Weights of a small transformer language model: 2 heads of 64, a variant of Muon for these matrices.
Each number is 500 + 50 x the weight over its row's rms, rounded and kept within 0 to 999. Layers, rows and columns count from 0. Numbers have three digits each. The size before them is the row's rms in percent of the matrix's.

# down: layer 5 MLP down (transposed), 640x160, rms 0.0747, rows 190-271, columns 80-159
# up: layer 5 MLP up, 640x160, rms 0.0749, rows 191-271, columns 80-159
down190 095:459520540477491489479487520554509442456449507609560522434556447563540520502494365375528531513491516444515400519421450517470472553502536421522589423475429524474539505358570566460504517576449530482505426501470419492489504439545428528521520456
up191 100:472621507527477534600459527529484444473568457522495502503430475587492448454490487562499507572511469418483530521424437517461480537497462472477561515496475523472582497513522536512583543452435532407474443544460530433517469485486499450449510412
down191 104:393471465508618461462522533517534545533399557495477521491517523543488475492485484513535430513449504533512570496484588445487486500427461548482550430547509590496426512476513524452574508376462501486563547548476506393458618459432530528396479503
up192 097:595600502461409472491449528540503507472463525519506422528618589476449525525481520474505426408454435505515526497465476499505477548562478535535587514613442497455511418519486410413447467543475592571593565475466522503431504471498449603481511512
down192 090:492481567493542550465517543471443551533564513477529551491440503485523370489501517616465492433549529619621398474502518502540518479502507526453525449423562503516452461363530572559527582627481545561524565576458511491527488510489505501487596516
up193 099:510536495502469484563487460424467533416548480482488444383444531425474480533479363507553537492516548551480464473592537497531448445504470438504439585451485525574528489479504515422395615491494507510513427557517449499495554425590477554538567452
down193 109:514442466518454480528427493504508468484476584521451538418540507565509389481519550445545540579497557557550455523612586543543465480464573514561421521545563503519451481493588440516525527535559436480568419544583437598398477458463474434426595499
up194 106:542517568508578445461473479439491484528460429493499498571449382480450489488485464434463430429503490496459501513506444507454548434443435496423600531496525570480422489585444426540539465521472484488526467487504473499464466459441555536557392473
down194 111:483460455547542594597431469554536565503513508530510410531493488484527420537569532540552486493513521431532429544620527461478455603457471504538520476428518383467489563490476473545435483521466415483509568482464609530512421473490507565544376509
up195 113:518523479469558457501534560499553466503551585567435531484487514521479509401453558576478484507531496488596523481430493414574541486546515421455527525546564530515590478478523407460627571510445453478530496395458550496416506525451555581538386516
down195 118:532538461496519542509439532557535475444499500448402474545582429491527445561508585466492419530391590464541481396461471507533516505589508517369516458470488528389494554559558526539520500471455449487510491504514447476528438497382434508486506406
up196 095:541555486509504488575533485538498472534535535534509492448485512401471522479527543557503474543557407490646468506490422561480529427476503545577550561518606536536525483538449504614388523483399512483518501573445452445458492483479567518560533513
down196 095:525511586534538521508596501549528516436463484419446514516503496484532513502545493500474488488476528508522515404508469577457530567518484548505497538573419494522484461596471509466532473486505472570518432445452490499515442463408391517514599416
up197 091:530538439544445479522570483499431508522532501435606528410409502464555504467541499394544431413527530566533427488541544539497448520474483517483442559516445445539393478444457550540598499560480477561434409455486653551387426547491518483490515425
down197 096:406436478533416481523435536594456465595537476476594543469514484553530508557485545479473461493554565453398525480482457464508541477502509517452478405457520539407467435525467524464542567502612463475411524519490550467566476594537442433500486511
up198 087:392546453478430422422498547409496542500519535480476467479519484523460485484485509601508535487518517500521492544444511491441496592566399539551587506469501457509549530479491502520464475491475423459425452505525573375591602480550520462581477521
down198 097:628500506542525534526549409547579520518478428495519538485518542391487503502536515444541470518461547412497576534534491449554525455456529486512504565521525475530460496498464499570479591503424574540509497607563387597498440464423458527423568479
up199 099:454567463497439445468497479527507507486506549442486494471523509520545442596533434599526467524498496584523540530458512517472480481518535458454543466543422509518585462444472508559487423484327531494578596406541597440561417523484426623425529396
down199 097:464522517561539496506437527433489590476422563566472561511434413405525488550464555555491474471477539524418577463508471536507460490403551527477424476480537585442454464437556440461532519509554452485533437470525376465600444554513501556579475519
up200 111:520558523499552554603499476568503549527519618386492529522542580535514525493438404487514487532482546483437505481501515562495599508487470442486494461397575502418444501502467434456574492482512583488524558401498550525496507506520493541582586601
down200 107:520484460500514460527532490513601420524447517517537467524495456501475472508545483476533582438446529366450400480530584502471507456568457546539559612523429427489553447449526595592530491521506381516563450532440503434467577534542481441460413528
up201 106:543554551459431564486451533450606595413479568488468509481470432464453436480464518383584574496436563493459490433517410502546530509563521479563500502586496504567429477383470510511477539370474472493528522552559505525433533502446511475515442469
down201 100:485552535567460510557448543443491583535447532505462512463457501504465426515550513473499450574458460488501446457557513519535491561430443455547450550506568469385508546509416388492479544444488465433551490549469524441550478551529564471472464537
up202 098:505501585492501493452498498531464514562507515585407495443473482430535550522496562591494566585472574471521552508479458464469590404524482476517490470511496471594448492516442479476520574486506411519477525479442532501453409480439436418456533583
down202 098:559503542534494399422468533482477519534498513455476501533514455518540435539472502438591475487523484432441496518497449514458551420553469467507576546493417535588494546476503398530450479542526541496490460492472511521467456476557571491501476511
up203 094:481466491510444436422523467520406502600432594472529452482462425497443544459532558508526432519516466475456475483509489425575510559548539504503474483467516547553450475496419510515534529435419493432421464554549516528507411529486514408484514547
down203 098:449442531496508597577573482555526562399474542493493453539535500456533421473568530464541469518418502556432550568496506498504502466496376475455471528508496448514362435544414442474426591572457545467503406528502536550539592477603565434477512464
up204 097:515511531518549491526463489449552621490531511485461523369524514492496519518507391527549503485424467427530532577460470479473386530381587465498491491535542515427439533532545510478606489464508505473520521432486561546453462478499522426576460524
down204 096:550482475497425593553511487497501475471523425418527565560570510391530609524418504472478478557481443563474504441503466487520562511540526555513484552486505512464570550483447440586506533547534501509553562486518476575473448518426535492429591479
up205 102:476499495503475452479506516467588537428511520415496507508563482455518459512450542507392454365384522631488393494478508523428424433550555547505525552559422579462485482441563452540520475552534463535433488599480505372518440513446426557528500494
down205 106:505523501387441588549513532523476461389428417504490513461565527481593443486565543574525511400460440511432455500535467495439529570526512620480497491459507551520505369526527479488525487443475536460474426541551502422455390530542476560468445524
up206 104:605452495527526529561456544547413508482511503368479527498519523506443456397484479515388520534530482489539532534555465614551417520552531430539549522423574546558471570504521529550550494544497547506598461499530512502520548543403483429544476564
down206 106:497527550467552514423538395486540412593490507544538578439527420427617518529424418542547494503533472525497505542597539436485584451402490540497531439451510529380486555605569534496542444526435466455468471459512411411557580491537476513488549465
up207 089:465527537444508442456569391534567463535580515479534452478546515497445475554491461530471467462494485504499505486557531615518586449427498542452512556525447528504507501467526504410515472503432500556485405558562562502507359510498438558526547547
down207 086:552529557553481564528564508447507552415433512474566497552462532517450472496454493591423435516539621462475421486520520514463433454521479534478513507425468545552433504501449484527552573536625551509444566522473536482475562482489494410465529522
up208 104:503472488493460510350523508453538547586400506472476404516393560432498432471453431564539473451456469456479546512476445502551509530561524500526532564449524573597478475512439510528416513488446491518459495546398491579532478482540503502517501564
down208 099:469490518495528555485468525497530435547495477501472476450490498572519474450635623530553481467548561570413544504534424487412445492523519438437384481452453515507532432480561476519575549483514542363484563487463603479515479434524500483433533491
up209 107:563519457555495536531439572519575505582507356445490527466561491440587533426469496501529505479459468527506586562410497490536419548406528472437551456468511382441448427501403513517624568437564485511483481490536435509543524511530478481435546562
down209 098:445476487475507543391500372440493538484497552501523482483502470475490592590584515505507494360453500565488606495577486513551480495435479561492529472568503588502520480565587451560448557515459531560438496487449527500508431459536528526501547502
up210 106:570532510542453502515461513447396538524521399497488452495540574500481511546447514461517606547392424471514621461503528459614529486456391452556467495450512440482457473436510505492490503550416451484494518529556503432536504490455511525349520461
down210 100:547464524544512519388516532589489387470516582517471470574452479475538517508475487528494430398507524520574465584529458449493437532452494543570550477468557543554434562527528511504544470567449472527592449484526571461561459465432506577488487490
up211 097:490413471507375381479500485471515568429455520488546445485522525464494553431469404515510483483562473554516585489449493496569457472463446566502512500574495567474464485432482575475524452522483434434458513422430454539528523498463453450547491485
down211 093:498536516443523521434540524451500515485426486432461441424509476507533471524421475442512388517567464549463474469562526444494526510584464530441483555448593561481453529523512483509554565397617480571421519476426571535522458531481508479462538461
up212 087:527474587447493475482574448524508506557489630473515575441581561528524620514494451511429512455521488404537537442576503411374507475494478504549492436487423484479462433492486528517481497473522428491491565481562528523538481563502536416457438488
down212 092:566623444516522516601461537522485501418559485526516446502468507446460467527582547499584517515480410520419516563397500593496458439493559423419446582503620494554515538425554379430504552541517538477564570503528478492473506413551505454419528480
up213 083:425548498464559597516490462451553499399497523534485417562503420474508500434512535484472558450569472510565472522411483464507442542534529481550472542492490459544441543377473526505481431532465610499451555525461476364561536470471497537587452472
down213 080:554462486588454494474493482486626468518457503555505430481462441475602550513521524492457518493443571527394519431556488464416541589488508667535489480507410486480566497526502533490525522474496512466486516443532452427447494570380463540500564497
up214 094:458467596471434517493522486456445544488511493460498485556574457508545511535516432534505575521548396520535524515375573416486458575448501548446545472528436433530498575533479502563544486564471531423514406549461526441482487420444469502442536578
down214 094:536540426563505508488446542482449476558555471532429471497528566490536460458584587454504413518448566440494492514576527467496578450550484443527394444551546565455505530454534563467499534450576563605459420526515401525481416450483577464440527537
up215 098:592578425496487491572531500515479433475625525470592478499480440495402543536463511500465471477460434560458565488465497499579455583484534532497461486548450478464545491444499471477445408546452464446437504436511512498535473577520458555501489525
down215 099:491476520482555559492474496631500444469446515546431544560519535520582508451530476501447619521476485477514331527554465521511542520524461532550391535407531404528504543525497554533569567525437550525454550532494487524473514422521495437462546448
up216 090:428471498521489527430524530470562441518409485569488446460444525488421399534442558489487467400471537500499605554531561353487467571557518536479546543421524464515477481551495506519496452540552450428535567514473544537478578502523524562542564513
down216 092:519304548499445431612458503492496521437555618577451552581498525527518489461508584576548435456523477488548532568528481501447402464400479460462472468508541495483442532508569560478551513440540465526568468564549557529518549454430555462495420453
up217 092:518556539451568571464479438470432410424445518449509491485418436493449425565588584523466428497533526495460470484543547470511562453472441487450506545511508625490484440444539523507452572554470523606508500450479495433481423509463470558518472582
down217 092:511480529547523477467610511576526493471552541476504491518556591496532486492470426535514564549368485488451513486533476553531519477437474497538509441525395483515440421521512484560477533470585502497504497508585454592484498474480471383457428543
up218 099:519552501432607489557551545531460413504539485388464505443603393509525595510511498482402502542579466550326500452551445521461500464518466475480568538532415521556534550524573520535487464471527530487541584475490512587526471584530443529415448554
down218 099:534447475510551533485551536491516468422519574552472461496554337506494525581491418484414479478460453492608504446408523518522501367474499464530461536493428554461491525453428460574445448535463603541456513522480516471421519503505614436591528515
up219 111:568489447568486427481527533441528584478487532562521437505473422487493579492446466427582524421554546386482420551476481499574492343517496410464532558537459409466487596495350415446455607456502434502514529505525488503495496431476485538505534594
down219 107:549592528529428516543474472513482562528465556470501460448563446402532441524488358480446562494564443531525481380553463502396497517477504495491458517446448549462557494592519498518532511479521435439501514524547496630480515533569448550499501415
up220 104:494549567473461576472527479494499496428459503461477457498575505534430533515520471536461416453537523529556581624421514453462521519527462475392605481503480553456509458406550491602483499478489507457580599459532474508468474520445447492552446413
down220 098:488499474501458549472484465406438456534559472521548551460520493508423541441506518524505537639486460486535519420486451470650480580474520405584517576456500537496586503607499480438486407482456448534619611507533508512482537503478484477452465555
up221 098:488501562601487469609456523500460457396514499456523526445505495498418453565440449571555544578590500446447529572456511557555436541446437474579539555575465471478550610481550405423526455506558502516596533484489453462521513478532506482534570514
down221 111:579480500594552481479442554575488490459526526454533441438503536430417475526483474485510479463556578507475495433423522520548493437476527445541608375545547534495479553534487540474454441458554471489470588498525491478552499584383517424510520593
up222 097:518559465452517412539510455446440556529444513434501441548507571408516555485458457519531545432519581507522544577507522526506487511510536518522571520486502616484507511455492413529436504440507419476423481550520485494580471562505483516566506462
down222 096:503571524591447481497490426513440448463467484559415517491610519550470492396471511532481484559552388493495544412413514498501479518564543430456383435593521518526554433591474585503511443477443449508535542547547529562422511522518518485433516522
up223 104:489539434422508473547528577488558471498474493459461528437637476467458544590497474533506544572409508507523499525468584472551523569534520548491434442466524533499490479565531451461514510448528445441524445506409549477474505537479565481508545505
down223 106:528508544515472483514549435566495491461514515410520533465557459472503431483513450511545447476578565454558529589521510513480502521452579495466518451495509465464429532449493539633530553507627411474420440462524455478532472506584488410422471529
up224 095:464609515541455545555528524498600550491519520499445521447502604500485461456490441502540493437520456520525465471490355492460464440504443479496488466458450527603479496501444521511595532538531463494491450406639548546508556452511570506512391508
down224 094:507480476517525454565500454514476517483466496401461492380488480580488539458488535492489478526488648466519604445532562507575475367523503512561400447551477575555389448501484559560568475515458449462480575556438577548494528459475429493514516552
up225 094:468594397502535572516642541506465530448471546467479461443513620444539584485522478507450460551484444419408502606486583459549499454488521484540412492414492469565584470562491471507464590457402452600481442601459458488456565484507505530487462478
down225 089:489415528518515492572541522462516512476439518578479442487425500553522489509416486528537504509420466510549435479460542614465483460499419544474524405460455477464500619561498513550543495490462533474581521576557476430475511466553507454606520508
up226 104:433496474570430509580549515483477428535657459535426524417556572510508494427500533550467544535476446506491539458526501520542482494502500552440488489500545579482445526482528556534540542474395574497550467478435484434438542468479519472431483466
down226 101:526516404494533593562566448509568520463488499455549488402571461485423549468491561532503478499487632485487553527462455478453502418481440522492531500410591496518386503538501565562541544494659529536445567555465481554384519587592545532438520513
up227 100:540619526467468552516421542469566465470494498558455496490614610543446485493509560611578358522509486411497505544477510458541502414516435441485563491471562555488491471465484520488510477461480475544477512483459499513497520465526409541482546481
down227 101:473484461570519562512495536478531459521471530512519558521516560555508615461464430454540504483511447413463503519466540478427508485579596533430477464496440485478512539525479432526434514440498470539468462468562523514446480387451546492479553508
up228 097:519549463476438401470483374509549504430508501519480455458491547501526457456497446517403545547482418505437498549566485527504590500561602514481518490556481440499464557452507461498448507596450550439548543528486621428418489472581507524458554548
down228 099:524417506384499413566463497568483499533480506380476585516503535526417496531449545449537481429480536583571478605582488437419468487540481520529514492427506494452589544480530529546543427505426577563450619499439573572532486487457577482505461527
up229 101:496613463495496454457553537492584398516575456496580456571587499463419520582497416543463405431455398493527456515504496479520493548582479536529485468464495476470552442457481489437540559537499506456476555571470557389456513477438540433467493428
down229 102:432539491530589494575514466458449595429473514536478506496475487436457498540546573462503494450556421448502508400552526509575541557550544514575479507504477483535399477504459522464473503471537547496546572433526428581456463592468464450576543482
up230 097:446418571441490503537491533513497517629618453475547474485467557431482497560601560528447524486569427459497460508498468509492413481495522562414534468551490458500451453535472470492499531531487499499508582552512458412485495516544466531535608512
down230 102:423371587475471462562462562489538493471553492462593557501462581532478558530470573550539550470571560476481442512472480539466572498455443537424508591417433412563423542500527514521470574495456482543591461547475531515540503474570479548445470492
up231 098:504476446491558511659426447501561544502486506554497528480510547501606515512445509497469592476479494459521530521530418460487535400478472519521641483510499574462432473497483448337572503582555532506472516531531495462439431476485506588514538424
down231 099:444558540453629528519512481462447495512449516449471438509542536450426517469602454535601474414458539510523543478438509466442453506465488500452445533472484495500532480472522440521486509499448464415521560532508537475506513532442524493492424377
up232 105:463462495458505483442499567453479551564413461432597530416446450535531430485450515472465474506549526468446514459523518510544549470503482553443514519426424499531458492449472480507516482420459508427477547522549545495546437514441349538528495453
down232 100:507578555555473561565464451463484538434560484458496511471555469467490470507521542518402486484511387601430503544470407342488572455501510546483546488484542503521562489408463460531432570479469401462481521489405492437555445602469524555529463532
up233 101:548493465369543486535482506473516501557517540472507537498564472517529524526472562632393514512559545440584440613531476467504482507444515500482494555458554596457584503526487406481558536483422453470570528483473474491484475529518461474467542651
down233 096:544546552503469466439455487490576483442461542457446532490495455567593486418530478491481499504504384525517578499491525445594450518532488424501594498443493507549505455511554419441495539497584475430539482554561536534508495528544480452542533550
up234 096:475531488468556500527483493508533537493555488567528536465514424500511406505480521474480403423506471506459496457429446449468450454514489461472554604576532488496527554434468446440495503419534625462560355526511470418360461432546503503583491493
down234 096:413545550412519445456470521504495503624529501585529506556529487457445545493531417498555566515529436440504560551498513555422505495411600471581501512545622486429472467526538572474509482515414501457548404472467458484433514608499487489555532487
up235 104:526449579491469579468545485542579483499488499506601495511572388508497592496470598529445444446463571546455522480442450556568529543465452574569524474480455476557513574458499458534545535442467542394542460597434530453502487486504479606559459520
down235 104:516479427508493567544470562519420437495524505464419461484478510550463452519523566465518477517403548564454424479555592434441435526529456567539462520521519580507568402515606507434454426539524512524523519496538441459530382391461459491462570478
up236 098:488475503477593452520575480506523451579489432488496413517535488505499557471515432495468479490597489522545575457557496389509426497526525498546501536498504516470489545485418477465416518425506541548513364447453539459479530525474426539517454574
down236 102:410534483570554486534505510472589531431431446493528473489449471491437554395552514441456516479471497501502475510559454487483617530383525554542460440508510527565584611426546518517500530572497482530583499569468456464523408515473471590456554460
up237 095:410552584609528572545528460519489502473542463462524432497610573436542438455338476536494469462514562405454468582536490491415543442539455547435471538458482548477477520490480440568408519488479444450421426535526446410479484495500450489554573494
down237 094:451527548476481547379445552544463498521483491583487509482531491518485479547546522402469473484573563550581572517487502504523426514531503385475563500499453529516457394527461404397480437522516557526533485507402499457424510529451625535559466513
up238 090:475485428481392497488453529514469373601502560538593531362523511414529478475427477645484487461441576488501495484477510541483522471504465534429500551514418418548324500447531482413548520509504519480534506497463475474463439535504524540523438540
down238 089:634437580490481470419509607489481507430542455556511550578495451596505505437416469366523490528536513479468450484520478443519497572485535477401555487450513536426525540439536643580511473549490409555489452546521515537518512453482594527460528478
up239 101:513518547542505408496516429546528527465413536430545440565483433425512469526549561514533493544519518520556487480546461452466531542492461388501467578528527452497584383475463497474483482423560450426528579556527478494479531510484549504562548510
down239 104:523556547553473396475553515403481586518589495497465511436594502526467470447557478459545497513407509498485493473503459465498502490504578478531468540506479491497493427580616422539514449548547471509540523439527560575481481399383495455546566539
up240 119:448468482562520505522490515453504568478493502469436516478576512382571650499491437561527522512535478463504619535570464451418524529529466574504505458521450566506472526546505571480474470525416477520535469519534441443501557488552442545456551490
down240 121:463429461461593512469482495473473569514478409420501537425501517487543363512479509526564462422523495558493548524473487611552591522541544470476538545450497490540581544518545454495555404455556438467516546538636423509513501606551474481527509497
up241 096:515573532464456493481628538479502443592611548428535431538544504505510400538543504511504501362517504519497420448455580501494520510563564535464462526474517467471501475395482533503549560557502479488424468535501538585391469509446475488501518534
down241 093:437463569519523516561468510641500470568360479473518529417507525473512448586500479438428562482523428561403535519551475533443514470436483532554444526506465604549487425535500496606456515499570515501460519484495464452543563500539490457474493524
up242 088:573461487509449531517460474510430466513471511469491521517523455563403487506408442478448506439462509465411484453499493507523562477532475593552461556533489531569580569463567492472538499465522566395540478506515464473428554638495522537455522570
down242 094:503490441439605499481532477536636524548484522515519532496452483459435382554451488473569581434485443436585498476499485504497535409601500473500502458535418529553521503459515506562438378482479524531429486457500429452584419641535439505490515467
up243 088:424514476491582479518559402461451468517490501550491541444502651510479524557451500488453387492503504454538604572524464469465436533486496480560429565453509494530490473467481532470455431560407546497521403478436493521531371515534490552461499450
down243 087:545588476519386552570374473509472466542517429371546430477576473520520545480403468561506566444525478475483509556425424553496520590502522501445477526492503502512501548481512441517562521530493674429435519551507568460548528551518456543553519548
up244 099:444514495477544451569554558498553522505487468605578529504439389431502528595432447534562448480620550520489518571508462542499439533493477536501515503466510547398506546449486507455460340429444508439457465558443583392539501472547518470440521424
down244 099:526446423570584469541485467462552512559453490414482494537559422460369486417485562430463473463495556485493448571474508524481552569552547441426511568588626399484490468498362489491507569452588556497504509547465488475521505544513461556512489548
up245 102:565590393581497411488503522441424451462488446510506581589537523451473557573497477415509532522561400448458573430475533481488516486513570541473443498519504471481581448546547478615562506533447548501421493457395484447393507418508406549599505445
down245 094:572541518506473531511423420496508513570489490566399520531426484504460588539469562457508495399521461552468507555474463543546497571495543482470483574459511477396588490579494563503505369504497490515489472460405570470510504484435534511425555406
up246 105:467452473585488427466466516519564457533554479496595478419452519507499474501463539583496456453543435405456451463583521560689482449399546492499577521450446558516519506528558574451504447473530456439492505519560415440488482500385538512403514550
down246 100:477521507513528453448545561507508414560519545466470573554498538386396605542483597440412411504531489584528543555485516385457505558504522410417525501481444444477460505429533576488460568497468482493430586507465530524542545505504454519453517437
up247 100:452499551476534435531513508467477427355560515543486516496613529489526506487485430543495513510468551534477454509547464531506498496531568559469563515551411471526582436529423460550440503484503512512555464458519451466480577459478468341565537544
down247 098:506473477521464490428484453483477502538400503519513545575503566539534481515581558432499451521404452517485572521491506492441568487566572442533550402481565473559517447480458488562452500510470473512489521410551545581425466491471520480442508561
up248 098:596441486480557498496566613514457407408498353465508526583439494567469478473552538572590521451500538547457469511502600531597598542540493480579478558467464469581539456571464512542472545514475471431512504640553452412474475454493475563444542477
down248 093:506445497450479576552415447576506499558568577535473475525508602383466625573459484429524477530431506474496544492542505535400498493511449464547429497444517477507517573455529468491501493382538488615534579506510499544561421474589527519512489559
up249 110:476521462460458432506579546592506508462583435587437488507460508495552467514515485464515460550572469381524425479568498455413410573412514467393469561475462489549543469556590496447541506442546587451532517516424517478500567487556581574487528440
down249 106:466572450461446464579450477502512462475475426586518538512470390539475410509540466427439452509546473503514473538469381556423579440488589487390493487547617448525462468511492569473487506499437485510504438515550497511433555482520443491496558579
up250 105:430527536572540527455594463405500556442426491519524517436562537510486436524473377554547453565480552450542459542524426554523433543558571456442485556498549393459526484547581404490523450537442536508533432465411539384493531553542540474538498468
down250 107:508445544434520568381504526446469499589594536550486412457445526506531488548503505491451534488554522546464463516580523457491561504457567456481573483439576500499548513471476539461487517539448505554530555518461432516529557621434514445562471573
up251 104:497449523494487430477416538485521471516523439454502506500539492514588479343475489417579493535456566421446457509548616445512432548486526438493507548533456502548416579507409517549496506475396564568524506411471613532586571551456585509433538471
down251 102:491572514447430536509520435421559499450424456502543504418603461496538510465461537453517459524528465464529532419486616537458511494559445515574535517445497539522429472499517492452536526531508447536457477509489531546503645454499456442489606520
up252 097:589542439475497535459529458519564556549500487547478488476469526596427418451480445531432495548392459527506507485481461503435527395444471477511538513428503529443503419495508471456502527477400453453607502493552541487511460486588451515597528466
down252 094:470497510522551588569477535487458518472591542471459499518478594424511431483458461415451488470569508504497511497489546492553483493558487550523505558490481520387562467446541452507520513462530573453527510508400527575520477430369539600434507481
up253 099:440544487538466481512460608468497484501345551482495546487526444518538408477486560494579382601526485436507536444566633477541553480387543469516451494468534476436544456513519512496532431529523462456456488531437533525411451547385448481462598452
down253 102:419600470462548506471417573507488417479451552468539456370501518534534403483480487481457436524467511481453504493487541546508415461463471538529506549520438472462492444603503465534560486550467439524464531454516597467408548587522494533481478462
up254 091:536421535584534474470416413551527584512504466443419423538547561505461470496505526401489538504393582454437458578410512492511474537458478527566501530427483530576464487505466517431555597503507526523434515441437552496487428403547463597591471574
down254 090:527408457558551527414592464478533524505532594483550495460483589480462502470405497474458507527397568544452570485443442535465454565453569545507497445629461565545499415547468476461530513467488493506494498500544399529557507485487488546521553370
up255 112:517499465443498489514501415497518414459510497454504437539521493608419498564511494463548493454386580536513577488479463567556438479522473484410465563525598585488437483450545478492634511499543494353500533518397516484488524537479450535570464482
down255 101:551427497539464533517488482544510487512509530616530521503497493540470579486487463487539599488451488468481549504540482461582494450451373495519546566445455483519385444583463501508560593517402524633483494475536565530485511316513493504545501499
up256 105:551474520602479388521504440448505531565438622559490500536456457424491503601549469517407622542586457448570499595486447512432523499461461426526493531439507552468511564450457506482499517483514572380486444489470573427488465448478486508483560506
down256 094:399505547448528425546496515476451496507433514460428547374412476455490609535531451477521532428550454523513478484520471534489533444532448546525505507510512571485507515482492470416433376438579417473508469481524525440493490497508538458509514511
up257 095:406532555445484487488544504550558525451477492452432479466544457558426461481538538388593562536562458435582440487508471466498514428510506577511469663509451467461535469512491367503445514494537462483532480538554511495459503530604500549455519419
down257 089:576576407538512419536448484504535445451428462576487482532491505506529481479522456503483526493537516440545534496521533614509515480492517399573439550567412469475602471524526572451437533466389480514447594543422534537534390490451619511584474499
up258 094:485503469485532542545571490603486401460549461532416417439592518471505496412391427490487424464563415451396488533439568533575450524521571610515429419537483508489516508560605543485501507420473458544488482421526440460618486532518459507499498512
down258 090:515451436487470483477461556496572474570483493496556469521480444537536530493458514470449443528451494449523371548464507552638485551445583491490497485467547424477496528475569490562481429582507486514556537457418537453368485499575573430486434473
up259 099:513490478543460495454445515512530554525529398531478495490483529452404501478481468490411570491606386513422523453532536510555483535509475574482438500488482548450558434471485501417428486471472597436487541479484548494498537503460517459526463595
down259 100:467502434439502472505517516561446434448536551504551526466529541617619481537494536503505495425604578564523535517543502482505401506440489443516528472532513487471551539489527641426538489364491484553451353455539525406441521541494461437571559454
up260 104:558471580545503501503500517561416543472480467448571524452548541486447519479457452448498432513465377479523541503385619492417491505507454403491428464440562507468438558535400468397481548517410564505442471501469564439514541486506489461404512596
down260 100:438549416520487384494613479548584473439460485523509575507462650521533502438482474598499563538384425534529419453582515583446478487575442490556419450458587515524566587563478471494498524457485497443470507527560587447470521526443462409601493483
up261 100:504522549469470409450548501465460496489477488535480445477529523566582557549495534512507613490369574505494457488517509537529548506488552526530466530497448429471442450558508376504522647422413515483445469456500421401550565580537509566413429461
down261 091:527456507470441481513471471510553325550485468538489510555504574515500514451478567502542421562493516586536491395446489459504494608478562565503529455516508497519386540561512497583504514516493460530473563498472650499486469552473512424511498544
up262 104:469474497507561563511482411598492530594546438402583501496509444489425438479519513446429462491536387469498499513530475429456492474545557375536482526530535469450589463493498526504541456490556463534465465500551539511467454563477494417493511507
down262 106:565474485526520494476483589466495513537508428492489429484474539513386469503539473499489565550448486564518515489492431470519590405504429485474551570469513424522414557517467517488456548497551421493478489511562423539478550493511504574511500517
up263 098:506454400539492489520467514474498610480450419381523496514501513504545517483508499441540571471549437467476612486486499527524449546447462539497524558536521567481424458466483517476446422522516451374486457552557444447507503466479552399522511535
down263 097:545497496558539522385593438485423492513466491439494474576459482505468522479514444518589578453500471421564416514438516536474584509472547427594506426488598491502518497620624504488454451477508481520538508551496580549471517403492559461501553496
up264 093:576543472520486492457507455500526481526448549370470516488561490408464439553522468607474517490482489464520506606547443386460487523529553526593521492527487445490527564491500524431494579479541539472545442529462479396366504542531484450544447490
down264 093:464515519479460502461450497512503467469458538375498439518561485498504477521476478518456575486374466460495503486479410541606500437569487496502491492492490530541545493520510348498496459523552456451510466550489502515552497462482492456552594399
up265 094:497505539434475493430447500491552524406625472481555510460559492499558593539555560540455499519454475546436522533554484492502426487422516398482480558543455554519482501548472571553404471515519516554510566463463513420563493610496511500533532551
down265 095:543648381564512489544426465545524411434507540463452483463599506450506483503563548474526558520547512465411513508483606456560487469437499424479510535436540518405558525555569479478481506492556444444538660568387505468530464473484590482523438499
up266 098:527625551554556562554560544544532514461541454468512552495577475590488504520471479432542484460448410535571457436476508442443466418501477494556439506513460464465495550453563518523507552401544515487513522481447577424463479500585512454532441457
down266 094:494551438478465557590478521572444460463449512512538459481542586455515532448500461481536602470531532490461530532539390507550504564467513601476513457558513515475436452563430528388485564486513541497487541451531540496458560618461549515414511468
up267 110:442460485423495540559554507389524467589518495513439463502434497483517394510393466544586543452482480489480512484438504534541517507522465492524464535533501500514473421511563450452389432459522470481492493482463478541506540420467448492504576467
down267 105:445571485520434485591426424489554528496571457531474531419489506480467368489473456484561573568519407515406594493479551438481520528545544536555493520475597503492507485597512515489438474553443504537521425399462487583558424516499476443512553531
up268 091:466512496403475544507557464506539489449506571406517545452496485508580489420528607438500492577472529489440521571430481480487531509474404461574415389431547519497590452556473553557496555545394450517499545460514538457436488540475418544469397494
down268 093:606542433555500546499534453532495477527507393576461548415508481385511435409532572448529401468455526507542493424499496461511460492546444495460470565538416484459517490506450404482510564465420564541505531543573562478560507493468525474494454485
up269 103:575543439465452573504532566536547522544569569540598498506466581452439529512431526531524528535561511485558532563542484493524452438545428448437432487456473478607483509559585458465502467497550527524497505491388453525461456502449533457538502508
down269 109:474550529475488510510456505442392524557510478593528443438447480509441569473468531663507465531495467569452495453532497605431500460478418469488563473533466531478531430504497518490507537527471524417424499584490559502519507577517546536522522563
up270 101:483573514499598462538524460441544448581520367498406561453536540406463463460518484567504541470559479483568567426439525574434559580536437524508486526475399491468480568499515539576549459549473477544470565608536548444473476516481475525522519462
down270 102:538495480441499491535475456459491521544491486395367524626503549547422502471503474401480602400445471537491460599525492528473534498482470479447534451369506501480578481500486545516460463540534529474551574513488552502461545521454615518399471475
up271 095:369448466449530424402459488417597546540571449496563403503421468440472520498504480520554499335447537464480525540479467543518527367434488488426499520463575525496479416489548598529544506459526557534593462516510517440492569544517494401539438618
down271 093:524548475515599476424523525575552473468524465538512459522485398498507500574460477496546489415486528391450641528460525471473495491532506521454465493522403515456494607521452482422467519534497542472461438406545502541624442642556482477499493503